Weights of a small transformer language model: 5005 steps.
Each number is 128 + 24 x the weight over its row's rms, rounded and kept within 0 to 255. Layers, rows and columns count from 0. Numbers have three digits each. The size before them is the row's rms in percent of the matrix's.

# o: layer 7 attention output (transposed), 640x640, rms 0.0574, rows 307-359, columns 128-255
# v: layer 7 attention value, 640x640, rms 0.0669, rows 308-359, columns 128-255
o307 096:135096137147140089122103139158062162117116085138040102124149137121162121114142140133153127153104130136129153118143104113112089102184130139113103113141105139129126139113144120134102136138124116106126113100157137067070135127110126092073111053106160162125139112136154092153098159124144148157118157146114094132153123153131132127130142120148156138099128112129173184109115145155170121152126
v308 095:131150136056174124142116144143094147080134153161140158154165090145130125149156138136124138157115090118125155140105145168149118114101106089083113117153118158137149112123117131127141162096145122140141123126149106107129082139068134115189154124106179100115083103158144116127118131095107120138093134109170134140137094141115136132155120125111132116148104117133088158157095133119091109114177
o308 097:077128161142080120122158112106146163148103094109146100118156133150127106091100161131137167154110102135130149090152139135090130109092148143119129150127090163138146154158125151138121139117101135158144120068054164183144145146149106129170131149145160088137145112155109170117115111138104121087106139135159117101104129174127112135139115117105098160146147093101106151115147098171098157104121
v309 093:119137120101146107160124176129114153135122136109125131144128160113097139085125129118106144120109122117154141123117105112136140145131120131158111105156146146107115140133155148154152128115153097135164112111135081138135146109159160112149133101095159095108137135097158134110122120120159148160155143123116116119115141114127150142158112139130154127168117138121149105105116127145117183143118
o309 093:128145154123107109133115157159076102087120099152127073155117086137141113123105071127138151115167119131158130120135111165154125120137150141094148136137115109150161119135140126139126160160108124132141141091099152179119120141115131124136134142095125140133076089110152151115123099141101155147124089155095092117107113113157145117109112135152091086126152137113125162163130122127106102177159
v310 099:115133093139141093140089139104125162131141125085131085130120173122136116130135161139105119109156123121151139113110110138165154129159136126092128136137161127128142133097118130135102128129141102106170195159163124152081166101126099181137112127124152150122118103094157121110122138132138116125144127156084109119140139120122147132135138122142122099152117142123113167164132187191127124152109
o310 099:160130137109136145137112134105136097117120161182123145144136109168118138128101152147183109170146115099168151141164126139169132155095123176165122063088127098176149110152127129113105156130147108127177099101107109159112131122138128119137147147130120169108111115089110154170098152113156094103094106117124182141120145107129097101134150122131133118080166109130156092112127127172118101091131
v311 096:132082094105105133136137124121138150118104141129117108158138113129128132115150170138121143128134150164125167152158144137115123146152154117144121146119135113123085116160134040129168070144178151163110163127131128082099136122113145136122102121109115125083085141121188148118181109120142147147164119103112156112166120154151194092137115112110153141127160108092096116080156131115132117091109
o311 097:114174123080126109162133105124139140156088137139108117082149163145128140126112134117179162117155129127190106143147129127110104097096113177114114144135123114138140119118159141160075089078129156170120144133210114103101124077139140140163068132123178117139143129128128120176143095149119095109107144095135150100129122087147104147082187119155178143143154120134116115148110130089153105112097
v312 095:129141162147163135128179143158125096149098145138082195114157191123112161128126151117149081191141139156128135148150075104103134166108143139127089068115157152156129100141123095103115124123116155120133101139117169080092153128091137157128116114151137117082118165125117117152120145140105102078128154157135102100134168148127109084102100129159084123092111144100144082099151161089156109103099
o312 096:136168146147139158107135174161106136066143143125182112120123128113135144131115125142143147147149126140118140126103170165129124116087129165135128123100171134117141101103117110142109118119155113092096145132114123087075129108124138155150119127152134131155155111136168120143137116113108103126096127095104140131095134113126122124150176120142130178145150119179151123170178100124121104142154
v313 096:107119096057113113099092129102116123101134154153134095095106099099110101144125140132161114138139139140116124161128104082139107138123101122179110090121138117123144138108167147099152158094164096150096083086167136150155092131095122123167138144080092146149174130097104159123121102143124155140101129133119123143109126108137128101101123106139115124108113147127136157130130127135094119155157
o313 097:137146144059144105127194129145123124154127106100152113150133127137113152080145078106097127103109138126150093123198134101115153180128128137166137172144127073121098147089135154100119118178103074119083119101123113112166149117149113086109125122120154131142118115135130136148123136106162087138155062167118138117111119126135091112118134142140131127126154138135096174137116098152155116105133
v314 097:149136125139148119073119165118123163149122122084129156116129105111126127125154165119157109147168134107131120110091104137159126091119134177117109096114140115099077126107117124095146158125138100095100110147144096094089162134123185149096159139142128119121120120111106113104148131152160133091095124163141110080118161129157156119099099142116119134168062156115090141140118089054096107145134
o314 097:097175136121146115097154105114128117124108133134108137137107137098094107093127133118111194146112102115127128123094129143110110122156144141162097120124127147173169074090160140101152090127104126144159135144131127120121113108097142123104135125112157120147185117144143088116116164132090119140169146098105105151157122114120120087131148131078154125061133163109142142146125131133129104123131
v315 090:130098137140098125115144116107097162104126142100107121098150173097184098121113156173092121156115129135127113123151157102107112111129115111153128145119135056167087072139121152139142167093122164127142139150102127128172117137120096130134118134088139103165129120149093147163155095157128111128130141162130115153117120166152141148123124130120123077138113115081111171163134136119127121133109
o315 091:127078122137108152136131127142096126180136123155104143135123124138181167147115119095165131126116117152121139094177146129142139141151125121146134157075151118113105112144106098138155171098127107175121130173145161130128116152094114166113159103108118183121128156131081137173130127131124109155164145079103125137099182098121124117109139167133129158132101127084112107108136128160126149134094
v316 093:123113125155133087123173145134118180149161124144076119163147119120136120156157142133113138128120180169130097135161102130110153102139149122083108091129178139093142135140142100162147152146140141181161113115125125123107124151141162079125113083109157120161144127129090117130197136122132098181105121108136173107174139054136138113120152121114114149112108129133109104155100134140102122137149
o316 092:126084085185136153150108111142081150135125142171129086100153143104110117061129154127135189117136111149104191144119134161152101109128090116109134100130128131162110165123129143123097178143102133139157172165138159112118146116127115102127171105131098136157166122211132147129114119095148151138106114116141136139126164118127148108119167104149139144162184132121081145130150155129176173134090
v317 099:088126118107124173119114128158188084137113123139130151121153085164108119130110098121110152157129155109128128123145131122098158089140146105116153139126135136144123150137125146164152150174105100118111116125127109119139135131145105162101115154130139145144145123113166120132091114131073106078157140113128125144173127119170118149113094094134111131111129148106150138092049145180140093147144
o317 099:103155118090138092137116124135135147111036097099171147107124102143137117128100129106153086140110140149131138148110154128107152145089102110100140151131115153153151081119109132149124105133135152147138144154137106153096160175105118133148121130163131090113119149098161084145146146119135178138122142179125156128167113105144093155090096095108134143098154126148124152138099093177102115143128
v318 095:131173167128185103118136128124080109146121148133107129098076126099098090118123130148105106118104169131146162143152137134155109096117135146104118104136130134139109095156179114106116128103102157132128198111133097114143092092109123123126096151083125124130091118149169140146092122157119112117162158099117150129089163132153099081166183146157145125086134182122136149145094127124153157079123
o318 094:099082078141125122120138087129134205116124147090087119109114124091184116141127133131126129156136121129148143143113135132119124138136150135129138077105171175158180156131095134112135162155128098197127121139080173131129157128161157122144144125164130106143145137136147124129124117128141132148153107157120137105115119086102122118172081120089138126141132143107134092122120103132126108142153
v319 088:147142128114172119049101129092114107129171094123107106129184103125128142125160096161127089127132126103106141130119132182116110133173118146113089107144160142116190105101169141092094129136120141191131127143115134139131104090162088125086138140157120137117129112125123169099089152135108129106148142110135107087149144144114164140093099123164107147158146125148137130124152109115162148126161
o319 089:145076142106117152153104152140114132116126150111120100122105137117106111132115141112133166115064117108151165141094128161142127120141147149136167144123124092111167139067120127108123117125124116126152128145097145141110126106082149105132145104117139164091104121112137082134142117093133143124121117125131114091136152154148113117087103101124173135143112141145149140106103146190131107162118
v320 092:176131125088117155168129162117168125118051070185117127111136166108108093141124114095125156103138120138094156141101085169131146184162127100145155115117112128118142155135116159170093150137122129192157125133128096109139124117114119119150126194128118137113121140128141154171153148130131140171084126122089142096149122099116112124094148130174118139158153085141157148134125167141123119145118
o320 094:132123089136055101107171127116127098096160139114119110144136146144101124121134135105136118114140072129117141128157145130147117122128124163138133131129126137114112133176188152106139151163139087143182120100158135155135122124130156126108222129123145108115130097098108137112156112114096148131125114108101110140118125136161174114141141103119136102114147099124099130117098136197093161133113
v321 090:130147132115061119123153088182138173120146090147116140108150108152099135101109162111120148127077152108169119131169127163145111147132097122115159099127115144135161130094121114160099101124124153166138156108115152144137085147115102140103101150146109121104129142103139139061121137143147119175129108120127118117154120126133098123129100081150114112180143123167128134132138125130149114112110
o321 092:155137144163125155145092147118120142098146147142181127136152135153147122084107083098119143148124109118118091110118109116150132131112119117103125126142119184120147149158114150162160133161161099116118136139118127121150169161144110109143087135099155124131090127143119094121110131139177139126127136091131126146160156111143088181133141132161130132095136084134140171105161118118154111173137
v322 095:125111123143098108123150109136111139107129155162158122154106165116140156119114085099104113134127138152104167116149114137157157161105124140132149160122125177160119131120132151134109132092139127145108106127146126141125107104133107124175099103125123120143146137194134214151146135145124123152130140158134141160132127135148102111120067087132110140162137116169140139126152113136136123122117
o322 096:133155117128121122106134141112145130104119141118143146111158101109126130147054135100147115114079122106089098086120125149151098151121146147141116137138151120134123119132130101121107153138131148142100163126110120141197114164138077085080090106123131085115101125146105116085172054137163133108145114177101150106091143144109154138136133116113143156135184193084091198171141132141176132124139
v323 088:099098108180094131146115117145133150111125136115109132113127158126113117135082116150149064149128156125130124116131087164109101141150103158163123138123109075124073122132111125132130153138128111150112129179063092135103112110135084117089105139077093145135134089106067161104086156092148180107112144139135137100092148142101142155130151143105124115155132141145145130153105108131126107124134
o323 089:148122105142140128103074162151114123111161150081104131136122104122130147123107130088101178145110145143150129118117140157175137141143149142177105152143140118140140144081151139167132199111167088137118133135117115137115147142133158121131139139172127166126125127136133115126169087109117109123096106082132159132134106120111117112165121158119133138097136133129085123123133143129130133131121
v324 097:143142105061071134112099135104124089136136123124164124135129105112109102161134163157079098154108124145123081133128129151116170112101071130082114144113109150128102128140121175076136064130170124111132120100141116166145173118081099117131125133122151118110109148118144110147101139129120121116176133115100155099119090157135131102093086089094174087099099140134107086128104172106133127175126
o324 099:165158114128121130120097179115142129125144134150099156146147107155134179158116137170135145128152131088102121092170122143125102112129135135135112151112118108122142124172136155122125130137114134095118163145174104138142138142095158114121096147105192124152137158097194130151073139150134087133135113124145147152138119134160171150119122110133124134123119156162145131124134107152179163072137
v325 089:173147140121126165127122135134142186145122121158157129158099139141090130097105152110121093101097119068134131114154132132180123194071121176116108130121061095135173137112121152101124112105131128073144121128148126146147151101115112135100186138142104179109175198135140156157094113135131107135111118132130113127152108097108189137130155126182069108107104153132196082119137111136163119116152
o325 093:142180145155125103153128143118126107126155084121092113146157097102115140122097095120099087098107110131142139100105145175106105119107139134125159100104126151130153119137144115104130146140135135114136179144098099115129147142145198103115120127163106069130099118123134168117134134139125139100157120106105111154104081139109131061101115122116136133107154139167109149112150108090137110153152
v326 094:108137145139112119111142105124126131132106129160088123078106112137116136156095081141129133150138072129112143110142114122127159161162127146140145108153093154154142122071117152147104134129149135103086117109109119122150140140105125048146119136168098137110157149113113129145105113176129145178139120112140137123112149141114119141121089135096135120149066100140099137125143100048147114137129
o326 094:166122141119152164109165121130108143136134148143119107143108121122151121122156129092096140128108163131113135159149151165138121104160101159178101110142131115092121046190133103173158115162106107145102112116162068123105102144156136165134204087126142123132131128150125120121161098169145105111131140156118133112109124149145154189136128108090131120133149127159096145119125144106154138139125
v327 093:119138104143159133120135113107180115122145120114141141115149145109117110149128085113147192104108094125101086115159136174141122148095136151130143109156081116138106106105145122130175152154128175068089096127168111156123118121126152168114121169105086129148152144126098166126164162184079131119117134121109101135173131135146128145115109140131106131108110098106115151136085143125107127111179
o327 095:135154133073146133179144134148105158160167117130134139110101169192120146145150117118125130116128158109145151094116105129147115166074129154147159111125104145105118132102131172114113116136139173127124083114099106112099139137135135096081143110140105132112132117100105122114130133117079140156111160144164128166115156139088143141119116157088134122108114129152121122150130162089123135103103
v328 096:145057137130176138168133152126151134120149133120072153067134139117139121163170051137129103124113116114148149155138126136132125124112156123103133169117094141104093085140195111166098135144135144126075136156097162148117164135119170090123105109142078096183137131126095157120146135160112131168120116145083137126145136121134111175134101159133153113157132132135129163175124131105115139140130
o328 098:101161137167132185155091152125118119121086127070136123102129110134125124153112122136143155110107128170083135136160154132159139153118119138115147182134103114124172116128125150155172172120111128113144123157136131096126155149201094110085122114136087152092148118145111139140151143193125119143081126140119121164118147123119115183102109120097176098138076124100125118095134135121132116147074
v329 090:115144159082123145091117149111110111109125138135144121118119098170119114126135145086120113113170137126076133135109134122141171147115133130100135104133110100102061098064150143140123077095172119162119128073135144140121125134126092134100091106122133149139109117197129127111130131159103117118137099160167149144132114167135123128127156142128133079135094099136120122097134132118131136106151
o329 090:136120133126122133100167141122144158121137130119139143151142109153112163130116158171157145116092092102135089148131107118102137146178095157157158134073146168145142109148165114063119106120155097173111095138143152126120100155168102148121145144138096142105190125103183106143144146155113139109135126141128148128108121153139166150110149168105162139139119102092139135115109121110106091113122
v330 091:131150134128131155129112148106111115126161116122117165117112126118176115116127127135140082103118119136096121109157128139116120122128129105121135149124157115110155143157134100150154149119103097140093116135126144123150148158114083088147112141136165135141132115094103135152121149122148154103159118108118117093095148141099078106136137113130087140155106150112105172125089115118108168134140
o330 092:149127131123130110129128113130141132150112159127131151110143131143115149146088128115104148134041130119174187125137118136129104161124163132161130150151106130144142106087121134079102128147118144143190104100146143145121138112149160111140171095143118155129138111129106176142135093134159131078066135204106131139108139113127134122146145136132146110115117138115149089110119130129133157100128
v331 095:146158143103149109132142135123167136191150110104123122131122177114105095120123155137084176095118123117129213100138158130132150129109109119101118115091133150081137155148135113169157151129126100152153140168113106123091119168146107130146149103073157146110128130149116158144162154145107102137108145133100162160156110164154122145165122116093150105127098116114148170138124179172109154098115
o331 095:118055127125093140108160095159136132107121135177151143097119119122141095131132132133125128147149077124104131135158130131155162131174091119145149170151130153165146051130120111130112117106129138137159164141079137128141107089134120123099140081097112137170103135122133128134120119119122096188142136128159106107101151080124110103132096146154098137151140127132126130150146130157146122122136
v332 095:124092125129143119130151131141132146173127119123138121121109132162131112092122173106061117128120155129149101101147106087106111131122097113139163113105149121155116135079165147134178144086120151132117131142158139099117115168080124108127150140121119113102135157149092104161148140152137111081094144107124124148116192124150128077109162128133143122132123157062178101107104090170116133088105
o332 096:133105127156151057128129122135154104147140142163144131147142128101127117096130133151141157130129142141084158143090133110077135113142111090136136123117113104109165097127140119152087133138184125134151165159113094157134126121139115164147158107182095105190117132115089109104094143122111118151160143090152075135118103114156099119082131136131060119107089157140131139117137119084110135138099
v333 090:124099141114147113119146135125165123129124191128133141145120151118098121090126123146171127130151137152095095171084151115131157113082152149113148165130121128168133140118102141126157142132142132114141102133165113200116160125111127121093091149140116078141128120174180107089081094074158133126090100140112135171155109139125140098131120112150117144118154133119137131166121118130109110106134
o333 092:168083072128129136139132169153114107093097160131079123117139160119158169113126085139146124130176116107111091130148113093102101137134114121163110086139147169120105122160126132148107153125114129114126093123093154128107073107144107157110125144112121145127143124147154118159101121123095134087134169186136116137173133142142132152141117113106144107135101127144126115148113160129107101164114
v334 097:110131129138155099118103185126088088136152104117121096146136133172129145142165098113122109148124111098138126102139114106137136107111107083139161097122135120149113077150134125136156119136180107140174148117086138155133128152150142122105120140103129170128085132143085106089107171127134156109087163128150112174152092112145127115162095127134107124115086136109116089121118142108155128108164
o334 096:101136132123130138111148159128151062133171142102213190086127145159118111169140168143148151136126132139130137085120136157155134097123184126103099149121107109103144130120103134101111124115175137091143112120124142130106108158130146125115097113135097143140135153127141129119117157134132120121189085097146100141081139148145126151133102149167147138137160097143146137129120126123165097096175
v335 092:089164149071140143102147139142129097125144112110149178152115115104162143112168130092149141136157112106123113134135105156095151124145135114113174150119146095119136156160156101142135126150136157167093133103114142160097134090132157116130108134115102108166092163165135125132118174118148110086101069132101129123131112166123125118144077165114162110116132115139108175176104148175112114088087
o335 093:180109109131102128145118126129134140149128124095119127081136113148108132148108093151153150152124131115111103121083112117128111116079117135141088139116147102123140124104119128082095126170149175097154098154141118147152154073111112128088150117090157136136152124097124160105146158168111149185111153157144113147139181134152105150146142101177114154114091100149135119140132177144116148147126
v336 095:194138141107129124149144108112110161112154131168121104093165164132146135162125153145115097137151110132133158158151108156156164120120118164143129107140126129109162154076138144126142150127112146142148109133152116097152170100128080135142173131089113157164115118142099145139100132120094121130134153107072152128121126138114120089110142173067101122111147106121088135105104133150160119155147
o336 097:140161169093109123134120112117148115112132107146102104131138173160107118129161125070131148122142127103131159137151123127097133129117076119122108105143143111133156116111131132072110138128116072138094157120168105124130100119125077098109176124129082202125146108119129102128121123169135148092116099133145129122116143132097115140145093129124119127145125152117109127121119117130084100110092
v337 099:170141139106109120098159175124146133110128105146155084126115121130076121119095143079088083106132102156057138112142099128129100198159092140085101133118126128141100145116162104110122134157154079086140121140116137096115122066115129146145173156137153139115088131158100107142148113113097133126105105104161101122095160103128104095110107109170134164126114163145123132101131150094141089128182
o337 100:109126150097145089129154109129102132157117078121114134139141120163115120137101137131172139099130128063106097158129152137091112190148138119144129094098129140117139120132161145098145105103138132101123136161162096102099150129118130103123133095153071122107115155118158124086151149101151104133140098099134104140146100129116132087106169114116113133088107112172122122118134138130147135086090
v338 093:167144119085155121147135158121126086120119132088120133127151125126112141113164195150173101111153131144102141121111159107114129119105138073138104161092108136136121129104152116123161108110115117116094109154143110150143124129123130091110122133138138141104153155165109133067155152098207114175093196115082158125110101129120111143118126099125128118141149148173086154126162111158075125183105
o338 094:131096184125111136141021078125155141107118120161135137131147105132153131119105105097130172114130110142152121138156126155140116081108138160133124147123152123139134162144170136128127133134147163124105105099134109189169186145179158068105126111107115134142186137140097147116135108157135138120115124107125136135159104142128118140119154177157081149162145152132179129120162109112144114108148
v339 091:152136123133137142134148091111118191096129119100101155093143114134114136138144113097151107145120156128123130091127139152138116152119093134123129115139108153160148138153125186122075150126152121148103143144118127093084144151152131077125144150102128125146151129173150146118156080114120114126156129112109137129136098158173113107126151153129136136149121137089112106137127107120153122131156
o339 096:138179125117078129143123124138178188119123121135170089116116113092134111090125100094144130171177125133136118113129134127148145084124136126157148135136106137126158101129084147101168148088141150141107115131139133140081132098121113115147148136112079128087180124137143162135098119151074147084113122156097161082126156127126144126173130152102146087150118115137117122122091106117085136134161
v340 098:136151158117176150126098157143104123095165151161173172140147131121110111085147132123135107130169132123148152125131152158137153144153150133104123165112150072106112113123157128103100094145116123116132121136157094145100144128103138135109123153117150133129135153069132082130150152157116121116123125120120075094121129138131131152112134157113121087133107087104138128125147125119143153115098
o340 097:124127139087143105152109115123080099169160150119093109096106134137104166094135160119137050120146075125124128076158149150098141108123105166144078127138141130151176099116132166124088139099142122135129116146141164115119141130148149121113125088135141160165138100108134128109110163163107078120117160148131111124132148128118118098115149174173173129144121133111116087120126096115150129142126
v341 099:125142138114095134065139147070120122106150130151180135122173140148102101179105126139119104102136132112145121131067136132157103117145077147097159111102161130127116089093112133175158108111125182126139120102137124090109125141113125093170152146141105119112170107113128121174171117111116140112163141145148118105129155138189088084141135127134088127135141121176090130140139058163133137153160
o341 098:151130097135080086139129135156106120148126150091163152134147140109100149133158086102142106165123146101126100103103147142115110117130120105121152187138158135098133114086106132133148108085166122134108165133109131156121117119156097122134122105109103101139117141105121141116077120147090138148137162107116110121142125138145102130127128113118092168169163094132161131160172117094101158104124
v342 097:112113179132107166104132149171085106126164132103163144089128123135114132112129130065145151105144139158131144135153146126107134119061135120123088129135142184103085129120106130163140162105095104130151150148117122196110141138118106140146113124142109135141134122120177096135127127128116119119137119167153159153137143189117097149145095122120120153117124160098110108124170109092201091122119
o342 101:150115129136127142116155121142132120141132112122172138106095178112174170113130149128130110099145156128134076118142153116151143084104137133090142140107106130150122153161092152126099106150128099112171145119107096130125115145074089133106066105116160126164146121131149090123160125125088136106132151176111126163150104102099162178073070118147168165139151130089164135129118120143096103093144
v343 096:142098177099139120138123152154129116115146136125147161155131144135086163136131144133117158141132104092117134177126118095128154113125156117134103124143151116116082185131130133134107088165156122132145116134109156107104123166113110172171150154138139069138131140088169110135106150106085153076132145139123111165129101090158131121112120123124152104105128133105180090111133146136119178105177
o343 094:132152083157130108121106110147092138127141133155168106097155137126114095119174114131151106129174137162128089132120164127099156141087098133095134105115139169145119107146144144128098121118161122104173160153130108102131125116117130160166088133174166118173115116114101083125120103145109119164118089136112088105117141108132088112158126083171165117141095090141104152115150055096155068122057
v344 096:131129153120109168092163126129111145155122163143149135117166110166088139117110065120117149127126096129148133125182122116111171155183097136168114145115150136107092108111123083135140145136153132100126186139111111147145171115093097160123091150160154105112074142083121108119124102108101130110140147133134108124129104162130126128142112126136176131106108085149111120145119102184112100144099
o344 096:128148085119103172135154117113152102097144137135086136150094137141118140098146131067130134121138127138116155136132184112152131149155076125092146102109148134117118146101115187119104121121143136156119118180148154139152152135119144154131106126116111116135105126101154098130124159197103103134093116121123133107128082101144158103142120110146098074134096129119134133103094135132139121142138
v345 092:115135112129156150113088121165090136131155136147163094105140120136147145152172113089114132135100142127132130172102149180152173102156127114099119154087124133111122176122108117127113127145149134089093106148115133117153088110108169133126128086178128105159069116117120090168121089105112138138149179138160125145103118156171151078130122113138164103140194116122133130164137102124138168105126
o345 096:151176140137132108155109139108101112148152128123096124167137166127100114157070166108095131112158158097104105113131137125120117078140130138104114157156143087099109147115162106130115137107121112127120171114154123131133155182108145077110064093147150142136132159095088112149126120077108131149138184147108118152084133128148136157143160118121086136104113153124139113135116117124099129129127
v346 089:108073113120113097107115131148175144128145116125104111125150124103152146163130087140153104103144152159130153137119116165170137177135107091113134168169135108135120141155102147137105113092149098115106111152132121163115131125119128145139113108146137117103136117154184148126103120127140149137105119130101151109186126167108102137140112142162143135162136099131130101123156133128121121151116
o346 091:121139117183145113150146128148158137109122119154136096114121124182170124136119133122123144106145079110104146118122135103167133096085131090130170096071120132126129080114115124141136140107153187125139097131180138137088137149169124188152096119144097158098085072108119106126146096120065136123166120097172144131145140139136168149118127130070156076154132067112124150107122150125153095107152
v347 092:144151126103099147150143125145105188184149137114128082150150121147098114163122124178123125121096165091153144147139149120120122080151181183157112104071122123143112117140100139141080109113098113152107096165121112116109102137133116091202169152173087140140124056150132130169128107104153150132108119151112119079117159140064106100119125119146104169098173164116124128141153173108109134135144
o347 093:141133125121132124126100092119144092117068142121090141123130133154127081144175139093138103134111129091128137106132101185122158162108130161120106096149162156151142166153100158115122163132142102101110148111120142108160118082157102131135169129115138073149173134129102152120131130158109115129119088119099121129138108118132100172100154136144121117146145150087126082152101160123125099137113
v348 087:105149126125134096101151087149135125099089164112114133113177079124177125150111161092084128141136129146125137072151110089153123128141100100095155133149121141110130130151098120164118079131123143112157164121154128134192157103117123132141137108112128087141118148100141133106081153141149150150117144121115140126116137140150114140090104127121107146121088184121095105115118115125150125112152
o348 091:126170130149103131128136123102112130143144125177114150105139117141144148153135133126117141122099119149139135117131178165109153104126137140161130084171086108099135192137105106141138095127140153135115124126131109167123145153147080128185128131115149148097102096128114173118134110121108149099155153160174115159136109149163121133166089113160095122102151105135106155099142136127125144124127
v349 097:135174169120164094168100099110124108116152142135120135134135149137148108150129144171120089157138144154164100140110119087133122086095080163090099146176115115142117135093121176126148146158112133145132139105109160140112131148130139133133172168136174125147113115134139086130088121129140125117139102104109076114109103148082140117079161134168105094138137127113132135141131095124103122134045
o349 098:138117091109104140110135169109147123101152110135071125145151125104103112078103137113125165157094137142102153149151139107129168135147145158117100131111171136135140176133109147154151177136132149079151146132144134104121098143117134098118117141110144132142144105118081122119110159106119105130139125119179072113133099138117105159135127144140136133124078168103154089113153114147126127148131
v350 095:136149161126094118153134091154097127071115134121156098117148119078120146125133115123134125167157172186106146115109145115151110094116139082171098116133132101134098109132138084104070162088107154100131137127139152157141148136178132132096143142128088135161150149128113174115139128102080124125143123110083103112162144089115107139152123122136127145110125133096148079156139106116159118155134
o350 099:128120151158145122120096122131140125145151115119148107142132113115163101113100114110120151100144129144129105080127117125127115128134152129133098165122105094102150084143151146147158155092137125111152120154114139074093117164125088101147095089134108111140155171140145150091124100155135132153151122114097147046130125154156127150108137133069128121141082153086118197127130096155111117126104
v351 089:110127105161138109116096153132154102103077115110116146123139114187156099133110138192105121111081134111132148130138117157140133157133123121176133141171135126118125131108133139136121118103115129046181107109121122076144099122192167122114111118093144156132095122110125160131131105102126178088161138115102142119132128105178136138134106104136123113133143081141140120114178111169145177113155
o351 091:113098141132121082174114131138106124111098175160167137157119122110130091169104147152075136110160126091110148144139156137158101129115135105135145124110110125120082109143127101084091153123107103167112095162110105182138119103084120139120166130115140136109114142093107163142125141094121119143127108113164166124151115117110077113141137142134143063127140139150163116133116163190130086152131
v352 093:123099167102139183115108140187136102137172115132141155103123109109124118139156142113135182097121098153109069119087160127130137138126132154114124133135125096147120102083129141133108168139084094134112107150119109096140108107137136107163136156157112121148135102129147132125155123123124089078174119101147098118120087155180120156136083110134126155110116132076152108169086108093115132123122
o352 093:133130135106108099152126183127136162129141150089114147100127141140135136174167153124117118112140171136121120135147137122124142134123117150134170150091079119177098113103103137119137094129092134052178132116148113138146105129117143141132159095123153101128085163158126146132128156148081107137144129125091090152108147087088109161116095122114160169125059121160160132080117132059097153108151
v353 092:118100138154127126138148163069138122169131141121142145113125135128156119158152109143108132108150157136078096160101131105162142128130151084129093118138147106145132153160116111112099143094144162130114118128122122134135155170156143123100116143125128131141163092174141159145125161183126139086151097073198120099122131099118082118115112161152130091119125156099134078116116099134119138089123
o353 094:110122111137116096140155144091126088162141101134151116090147159136133124104161128146121161132151119132147143111124169115064143150117142146111123119137160125114176115110143110146156111142119107123168082162170163116124150107122139146131123101122111084083142163108111143110172169138131072172115084113109166143070150150150156118153125159115143192109099100128129113158118159117133090143137
v354 095:093123155142114082126168133104153119131152147127134146139141110137097170096179134131121115145104142154118100108113111153091118122082149126109164106118096128148132067107125149163151137137148170092098094152068143092144135146087098118149127194166123148128135110135102116130134128120085088090120130157112154094119091169107147072128131116075094119145110110130131115156093110171136127099125
o354 096:132138119134107167150129136106127139123120133128133149135176166140119137149144146114146117157117124096125155104133090108147127109138121115118138113154147102083162136100150168116131122104096124114122096145128130117105120077118101164133174151129126137136123131149118103130106173126142110102131127131162128137113141136126130136123091135149154106083128103145138144141105108139096139121116
v355 098:097115067147121160120149105151135093141143117141116117131160137136137090109126112201119127084157133124151118139118134136133115103195104160131142123114105113129144136120164109142128139174109121157121144101100126144135108144167139120141110136149099100129117123138138138161088137139127125160103111096133110108127165134142112131123176136098145137128131123125148144123134138138129110131157
o355 098:104110138162093070116121151133115121165141159111076133179117100138141109113125097116109144126097120102137156128117093136133115127138125129132120160146157170112131113126127125175122158175101114157119119142158131141149168144132088093105132130130115152112126131104102128122142114129134118160123173106129133140104194128110149103111107162118095081137145140162145089099089122076139145148128
v356 093:101160139129133111091150129104132111068108110115148098091120131090115129160165119133112084164119120119122125149146092183158123164141113124125120163076132174105105112119126148131125124098103120095128173142181132092143114135140136128115137136118113139155121141108141108156095160127167164112119140100129120132106111153116146172131152120153163106162107143149100090117084121099100129126102
o356 095:102161138126100168127139171114139102122159128145082132142170116133105107109116117105118150095097129129146133144115126150127072136128105107105125168120163117098128118136115147102149111097111118146157125088148178138145104096113127153136114132187136111117118124135125151107139175135130130090135086112137149112099075138145119132095108143162100063121122127132105158143171101152100141168132
v357 090:088131147118137146108150140090123126139142138119149138137128063126092141140129098121142125109103092136084133134141115159129093106158104096123144101133149119151132178131149127156123056121133181126136127128134134143111160113082112177097137126187132160123083153152116115138148149073129116106092185141158152108175050139114165154111112148147183128145142134141156141148100128128111090108131
o357 093:103158124134155152101103137108155118127137104139111132103080114144106122139117139093142108116121127140075124167119116160113155133131102181102087124085091150094126140100140131133149119141124134186098130109126132088110149138120094156104127153153104105147101073120147108105122161132141134120085113119133106122109171148114133145121117139099133138116110120147090143157148143138060158120136
v358 089:113123118114098147135134118141148145095106136151164123141142121089138131107152102081130156108136108154150133110100124083147120089106122100096130156125084120112118143133108131119115121204131117136183140125110171157148126121130159139139139109131064123073102095136105119082165151118124130127100099126123130155107160161108144113149129153114146136146128120106133133146130113074134113127158
o358 091:156147108143133141159203135138135082091168166104136133127151161146160087125204141135143134097125117150120148163142139140164119112106120124176122160149109116126083113124114120180127128117166127113129152131132123150103109123136118118138148105078141108142117141129155126075120123116140127088140133090184134151099154129125113116138129121109142087136130095109159112146121055085139065109133
v359 097:097092174141109099111129148133125065109164183086144106169097108147104133159121161101126120101118136149125147093077160127116117117089087106126111130158137141102142156127161129097143132125174134111117113109117068122155125095143136118105152112157131092107130141176143145084093101117134102143120123100112161141105113104103159140130103162127134091152136120098106123152108116122117103149165
o359 098:083164105137157148161139162129132139080142146093178159125146099095124165127089117135121126144106164119115105161148086137112118158083134124080167122143123078133140113136154124182127123122135117181137079148099140158114144118104141138118124160145094152113130125127148104102085141096113126120118149151131144139158115104094130154103101099102125122125149125149136184140164161115118110146134